python train.py --n_layer=15 --d_model=512 --n_head=8 --n_kv_head=8 --head_dim=64 --d_mlp=2048 --vocab_size=15278 --activation="squared_relu" --norm="rmsnorm" --norm_place="pre" --norm_eps=1e-06 --positions="rope" --rope_base=10000.0 --rope_fraction=0.5 --qk_norm=true --attn_scale=0.152 --bias="none" --tie_embeddings="early" --parallel_block=false --extras=["local attention windows", "paired heads", "gated attention", "capped logits"] --init="uniform" --init_std_qkv=0.029 --init_std_o=0.0 --init_std_up=0.029 --init_std_down=0.0 --optimizer="adamw" --lr=0.000918 --beta1=0.9 --beta2=0.98 --weight_decay=0.18 --lr_head=0.012 --grad_clip=1.0 --warmup_steps=296 --schedule="wsd" --decay_fraction=0.601 --decay_shape="linear" --final_lr_fraction=0.0 --batch_tokens=[65536, 131072, 196608] --seq_len=2048 --doc_mask=true --train_tokens=956400000 --steps=7378 --dataset="wikipedia_en"
Each number is 128 + 24 x the weight over its row's rms, rounded and kept within 0 to 255. Layers, rows and columns count from 0. Numbers have three digits each. The size before them is the row's rms in percent of the matrix's.

# layer 6 MLP down, 512x2048, rms 0.0659, rows 428-478, columns 1664-1791
100:124141117116117085140117110075155149190140160148133149135171156126105112122115112101160127094140123125131161130159152171138129152171097122133146132149171122151154138127137180144120109130107146147132153132158112143108112152109125086128058116117133127137164162136114133122149133116086108109160114178092111144133132158161123117153087145136146084122123129102152134124128151146113081165113
099:133111140086117137090148161100157113118091139115148138129099124133120086100098131146169099137164151112142139131130111141132150181132153185142156136137126122133142136103137120133157187118109102148121148129151134141104159131106152164139129085095130114119138153130118160137143122089141127136123162132126113150142124132109134142133116116093153095124113119164139130080144149133137106133105
101:131108104147084120111167122140138148138158148139170113114098150147160141128096096122134102131117073128128137130149125084080103113098108101114103142112134132115155117111166127106113103119100130084114143149082154123119095133136113128130140142149116114096112111159162166108105110115104105108140093111120105082145182101124126151114119102131120137129146106123127156109132087113050152145109
100:107116123119112164125133139164147103135148147153125134122160158097118136109153166156163143111127136097162149129121139128119126161161094110125107158117113158127157102131110110130119101135144143129123164094131167123130130110111125157143166107087144113152116213116121102138183114139098157149174143131147109130166110123111129140160134128107086151137138114081139146132106130142123147142126
098:110095163124147151068091150152133081136145159083136144163091082126137182127168117114136147139139126134129171136153171127109141132123130133098145143203121147141123131157107161150160109139121136116174137142112160105171101113144122128121125106189103132130134103107176152148121139145143119106107148152120153156148132173091153156118145111200175152090147137131117180134129152118125116135130
097:159147108055137105106144135169143145102148105118174113130144175159141097117125159156132102118113143151145132128154126112125123156131111161134153131096144082142144147118147122113115101136149115146161100129111139168106105153139137129132116138127100105135149138145099118151145112120090114158192101140126118159095138096168141130100130122146086109115079148161132145178157133105103108124152
098:114108116151111148107133172154145116156133130118121115106100090118124115120128153112182104120145192128168154131141109125134141142133133148177125106159128098108145122156122131159134151132092117139126106123103144141146101159138127156123128142141107166115105102110102111126080118148130115145109130110120112123067164137069066118152148091141111081139199099117087156109129124099111138101082
107:160138123093126142097127094134081156110141152137145107148102138114108116146119106134150115136179167162172079124149117106170143157150112141131185144115176078150173122178145168099111115116158116146151083150147126135119118188126149092125105139156150117107063095165109112115155104162122110153176120096108125127139127131133121110123175098107115125101138141173121108131106141188119138132136
099:131149143114097142132142108094096157175160116158085110139115147150104117132072176109155125118183154138122117132140121154116164139135059152110132117155093173142139190096086112115138130089115143123083108140163123119134131127188135129122148154147123093163144102164109163107124090127155128120129137111094135097141128109104140108155119119103130099097110084096160096132105091126130135137115
098:118112112092127128162159118115089157150112167135151148135126138117133108110091160105125183129138106121116104123136137118131173129110062126156158136167090136126141112134154158172087175150121091136106110155135182152117087165099083097118091112154136112140114156175152148121140155134143125146088167099139179152139143114129139090113137122092121123124119174128114108165122111101146096067115
099:149106109125164098121134092130127122119098176182134169124129131146107143158166128104141103147177120118157120125117191141129137103142143104108152135125117075135056151108162124129093140166134144108147141117134114125133105127101121105136132100121131137137103159135156075103157096115125138106137109180123120160099079160192134108112106114118108101135147113143168100099136132159103114162129
103:102164147098089080100096119134116163119112120132199110107166119105114133131112149108137165134173149103118148118148144110150117164128146136129092125130164113096147144142102122155133135102129121147143146127111138148135096106134134110137109119114140114198140122127137134197123114119145117106119107116128122169118137081178099109133140134147138124115137124109167134148141125152109131116154
101:092137151088078178119124121105144131131123104160119120084139125124137150113122140143154155086143131123140162128114127125140131121120142142097154114122113178090172142138114141113104158154118089086159092168113164111115100101105135108140133108133137108148112156170087085100123138118188143157101107127106123131129115145076108103146154070129139151169124135124082117089133115146114088111118
096:176097109146127129152124112129099158120141093122092133098140150146129131092121147096114125135125156121104130125173154141162088159115123165164122124149156125148116121152174105124128128118117118133104075124171134147139079123146143115136112162103138087142098134144124095061138147112101135135128165154107156151150102108172129149123112131136176115131122124141138146163116115107085115110106
101:094113113137170140141108136099121143123111080136148131128110126127135133101132074111088116097108117178105093130102111148070109133116124115124108147089093101147100134177148111119131097141138137092177169144115154169131134165157117123128148182150132099090141120149102140108133140146092108124116122142114100147133096166125131125116147113104105075101138112169148129153120172122082161088178
100:087157133126133118138135141139122130163144089119154116123144110136163121095145105167122151125143131141106096121119047109094123091168142105121128134147133117108070099135160158097075122151144140102118116151162127110134111100104197095143156103161151102149131094164118182114139119066118179127127177100124082098116131120140142172094134134138124159085144131089099085120109116157125134093133
102:148107117105140115126104146101092129123133143141102171094149153110127144125129134149161144117122130136098123130164077103123131175143120159134103077119145096165145087127092125080118121097130125127161118142095149106139127159104137137130169119113119113122126145148155124157154168103123112120112109139184150134174169112155110146116112153099130127110124137089131109136124109127126110136100
097:112140082123130132084135142121126129119148135149107114103182143167151130118168125150151096120113119127117130130114113090132120140096112088116156137127117181110116130116097115131169090143136128127126121110106126123084139118112189156121127147115151081131136160141069124138106159145120134122124140122131141175118088101124156128123067130158152114104140149060098121098112112096145116119110
104:172118113129124136133177152110133118110126124086175126180117172134081136121126119168141157186124080156082102130124155105099181108114105175130108126162130092114147146134140100097133148161145060143147104159122128137090157147151137140125144168142118168154150137128159171108113129121159093147096119123143141153177131126165150152124138121162137140091150104142118111136134134141142104142125
099:114110163154132152142121101130116083091105119141137186162121109110118211117111151140103161144141121150105123131152126132150122087141158123202122154146152081110140125118144145128117107108167160097110161138128121148108095107150151147125114128161100102093137097096189124101141145107106113103170148106157134087129122082105150136121138148113141097127135155115104168154086129120142122101096
095:088156134113144128111137115076093127115134117108156114076157109088156110112116099143102124131074148108149130127117143125118140134129128110067145117142150121139169136142149113147148161132138158080179150081117118185119101126168147091130108114159124155139101091154103126136107149109137098121106108083127129132163121133150110151124123121139105139133205127139111134138115098132104133143091
103:099144123093138079130127100132120115091128090111114139126067118150128170095150089177111131120123119110140131131119101093110076115131107108102126121145133111138161132137155110153161089099160101125132145125115130101109096145137120108132114156138116184132089137112115126147105139165149146099139166133113116147116097148121077153105187120115140108148122151085125091122109130132154143140095
098:110100144159141077110137083091152127139111129156107171129127143154134147138105126152080152117159153151107140122119101128082150147192117140159126156131113168111184118139133112149133120145093096096140118129131083122133090170090177103130158170105119113161128141134111116149109154124099186111127087126122142187136124137107106094136120144142132103126168134102137104127099156139153102146123
099:110143141070117065099093118119178129136104120148112165129179109115131095114149081156159118180108109122168130134186197137115100161151123114105115142178150138149103170093123142140120127148168073102113121114132135145172148095118163130122120154115117190122090111131104171137123127129142128156130148111140110094117180135120181124114157123144164187179140141083114170109146113144110124157138
101:136175106121125095124167141158104120112155119139125132097146124130123150167156126137076129148075127143130175116105154082127113080071076118135107148136124116154126151168098161135128182136162099146115136176121097137125078121119153124134067084118117098165125127098092114158137093146150137118109131122075163107091089065137133126122077142153172153107144144115113097109147114181146127120145
097:120118118087133102176172131196137128123135133149136107096151137174111067126124124091164116154097133133168125114134082142109146098155093115106114158176146126124090089130112151084122146134148158129155116129099141133121122158124126154132129148134085105112109097132124121107139111117145128118108132105087094155137154152138136104160140131163121118122155092124119136132130142144120127130148
105:154116117104148141113109147132165106151064149125124141156121123114120139149124126080154094102206098126100125142188120180095113123131132138126154141165142154138165102150143143161107121131126117125117138168143122108088132173129121119116120102138089151159112127132127124099135156149150153146129116140167135130116140193143113171135157110130144127130131124126127147084162169129129129130156
096:146126061138100135161149113120135138132141084129102131147074123127063130124139173110102105120085141149158144123095129130114097123129156146140076140092155123153141117118097159146101149154114134069114144125147107110106103112164137135132141132109120154142127111087122137100126129144158143114121153147112107125099146081104185146111134125116110136123145106120125154153085115144119159125109
097:137156121154125130134157101113143124120091093118137135121098145165072121125093136121093141128085154183145148127122132109098123164158127128132097114145114125152166129133172106134122116167138140130126096128129164120148085097167117127131135125145146149139091110154128118138124161113137119149094158121133078112186170142153108158102163183133131169148144153144102124113070127126114125115108
099:153114115121091095089117110109117136093142158133144141146096113163133107124124076112098110158119119103098067133142175100079148118174133128121145141127092118104136112147128186150114104120156169126096125123138063108148164142105106109130137085165138114076131170136112117141168118128098123120123094170117092095073169119145123117117141049081151134173157125118126138118147069126115105090096
102:141142156128096130138147133159141113102137112096159184167154134135118109126110091106092110142142151133111097132097155138124117140136095134137141138080134142127137100148109193125098128114138135116124063149104105147067073137115127121125094162156111111118120125127109122132123124131165099125130061139130126096110141126130141176119100101115165145165163130083149122119107149127105138127147
097:127127131146101155113125105151174147120133129117141139116124089108135173127144143135113103130139171136153114113151156209115145134114140146146122154128099119108103103117127120145133123130195144132138133121144098140111137118117121127134117148110117130137105086129126147105092151139171085151143100120110137130137141106128113090118149197075118127161147118143129121122153121095109117134065
100:149115111101127124133132147141166101117129139132133122122141116148086105109158140148100137120125186109173118130101106147084112114171101106129136136149118169159122137131088158109114136092105136134089059165134168103137148128120110144114092128141137090119123129120145120143135115134097075092130101146093127131134123123145081108120084120143132102076117136107149143135143113109123131084091
103:164149111116090141085162111130145148128187163142119167100095168115130118085133111114139113097164205124100104114152129122168140127112164104131099147100132097121130101159132129134098130214117111135096132150148143133128159142126096127124099133127111116116130117133151131114109146116120138137123109100143105153093096178100127126132157118096071096119157141079096153127131126092143155118093
100:159137102143131138144124098125123156133109095127107131107126101125116146150119104131106114131123135110143162127120115113124118146109171154168127127120099121105143086116127128132103146201119094148122121091117111100093145103114129138129129146124114161139146141116115157125130116094136126154144099084131131115122125137146165138129145151126109110130105154142114111142114169143151095131107
098:103143137117118123106169165114150103137128134086119095103129173125103104151125148149205156128128137164108138114087127136103107134093133128161191116152149109106100114143130165124143108145119148128144141158104115107091132127093155122119126062114125120132154099163103118130106129119146143127146138097130119106130156152124135148138188148145089159140125148131139104113159115130105128132147
102:170124123126141128099133147131120097127160118137123142152114135120078170127141155137144155081104123179131147125149109135147163116144126105115120162149190114169105129134189124152141176128099139118115136106122140115101152132123170130136117074139172093111143142131129117126143157146144164133131146076128120113097128174107145101104116117157154147127127126119132129143158136114122152127149
103:185136116108161152124137111167134115143155151096115111131152124169128119110135121090117186167107129105159157131136136129134106178147128121142120153140115120146144102125130171175167101126177147166115130085176121132137098085088130140138099114120116124184107123164142097137109118125104124132140085169143115184105159133076111174133130159103146135134123123148147137103105148107118078162163
099:130129146144143142131102066105182120117172108129136102124110127169137087128158085086146113147091152138145081131135097128119127102132113159111133142155135165134179115102120110134103107152160107116118096149155118139107106150113140129129157102105135143150121123166123160179097161099125169121115105160107106169161153110159140134104100131175136174158132111148136132132114128088164150150171
099:112111080122181136137144115121140136172143158120139116105099108160118136159149152123155092126113108167120103122138172125098136119132146140155106129117128128121138146109144155151127125127099143132145146102092157124154118179113125107124167127185138171144102142114069113112106095109100126136102165113116164143127190194130129125133104118110118138143132128124122085144125143127119132142116
100:115113110110109118106123138164155093157133136152126101129112134146155095111146139087079116153167120150110103124165126128143075126162132140098143119113162137160118142156108116127181134180157154107130135147112126141112162153159109123122112111149081109104111099167115152119169105162100068189139150170183141152131125134094109103135115093146124113094124112119107107129145106098136127096087
097:130147128141131132099134089122107139087122111116127101103125112132127171097104110147129151114121156159127113133116081085156103112089141131149146127122176142103198105136142116144122161181095115152122115122143122122117089105131110131139135130127110151121160103176135147121111123150144141117110089153156177131142098121115192143127134160144081112128135116126180112103105177110140123124132
100:121141127142147117114145091143105126127109120144124150131145061152127155140138100144124123111113116120095156124170152151126141088158107139120125116134120149144142097126080139128113074122124097174090140135144157124136082139165125098133155121113177137133094132178140101117133119107083093107153171127162117108161136166111127148134121145098098118117085155139144131108060144096177117144164
096:138142143141086107143145098200106166100103172131137133080081133138156100191146123110109092125184111163073116135099138152120139111106143150123079129120153121118107138114103094145122157111160144117111115157150149146164133164123141175133117156173097158134075148152148089141171143111101094083156191186123115142082153170122138113148143159105164129150138142127114094116156121110108149133158
104:159125126156133114116173106118086142146144124143125122117109174125121126117130146170161167109157158101100145138147142104082159123094143141142129124198111116120147111134161121159127122099111127139147145100145130107101122142115119098117149151131136118112130155115127152104112077150144165095113123085103109165117121087140133050098135139152097111131152123163127153126094137121149137116110
096:126139095112119134097122125081119138134123125131120119095168118119128086171141131158135118107157122130142130142142102121141100176118127129156135138165128117094148096097139116108115163165134138126105179123147056178124106120094132139112164152125140135129101132105169143099112117132125081168075089111128148153089080076127087111133170098127148138095156137133131127159126135140126143106113
100:147154164145118111122123154094162153146132110142150128117055107153133143119125128119090145151132066106127098131173111138162103152140159133167145130120135131127152163146117113127167099110105102144149117124104138082104146144083127103131123158118138189124123101125143123154129147065098134180134097118129108076158130124130125141129164164158149142144152160114172143142104105137136151107173
101:112092163137140122125143160132131115134090164114150125120135080144138131137163144173105148106117107168102089122156152147108119120121113149158116124153119137138178126107148174093082194140124115093129130140147138176151115136126123128130137037127101097117146128112190174172111141111101125085116126137142139136161123149104144153090134133135090144074119120137149128158113151103122139132137
096:112137148141152124111059160142106166117166104120086107135113115108147111092129139152103136139136118124175141125110139121139148105165140136118124082096092134134147141120127136116098131099134086123085098121131115157142091110058053094120088092090185084114121148113130129117085120108102146068156093152139121133122121135124127132111081097115123112125168162139125125106147115106069111116140
100:089133085142122142116139155162135122125123158122126083111125194100103180180119095128150125140139122136119074132094146171115128110140126117158154101133102137120094163116164162133134110126124113105160130116163157121133117159105129109126127145105132142098120152184092115111171125130143132062115165155100160111159161182119135125125173115129150100117111169203120158107136144138130117134157
099:149128134120087111143130139108131123169127123127120125146120147130153157119111139100160128107156090139145094131160133115124122160068123117123110165126106114138113117114157128135120158109141087114119074156140155088125085122111137125122194161135154190120063119147135127148135113151136166137136171161111086100117132182144123132117133142113117146116136126089107134131115067112080152104151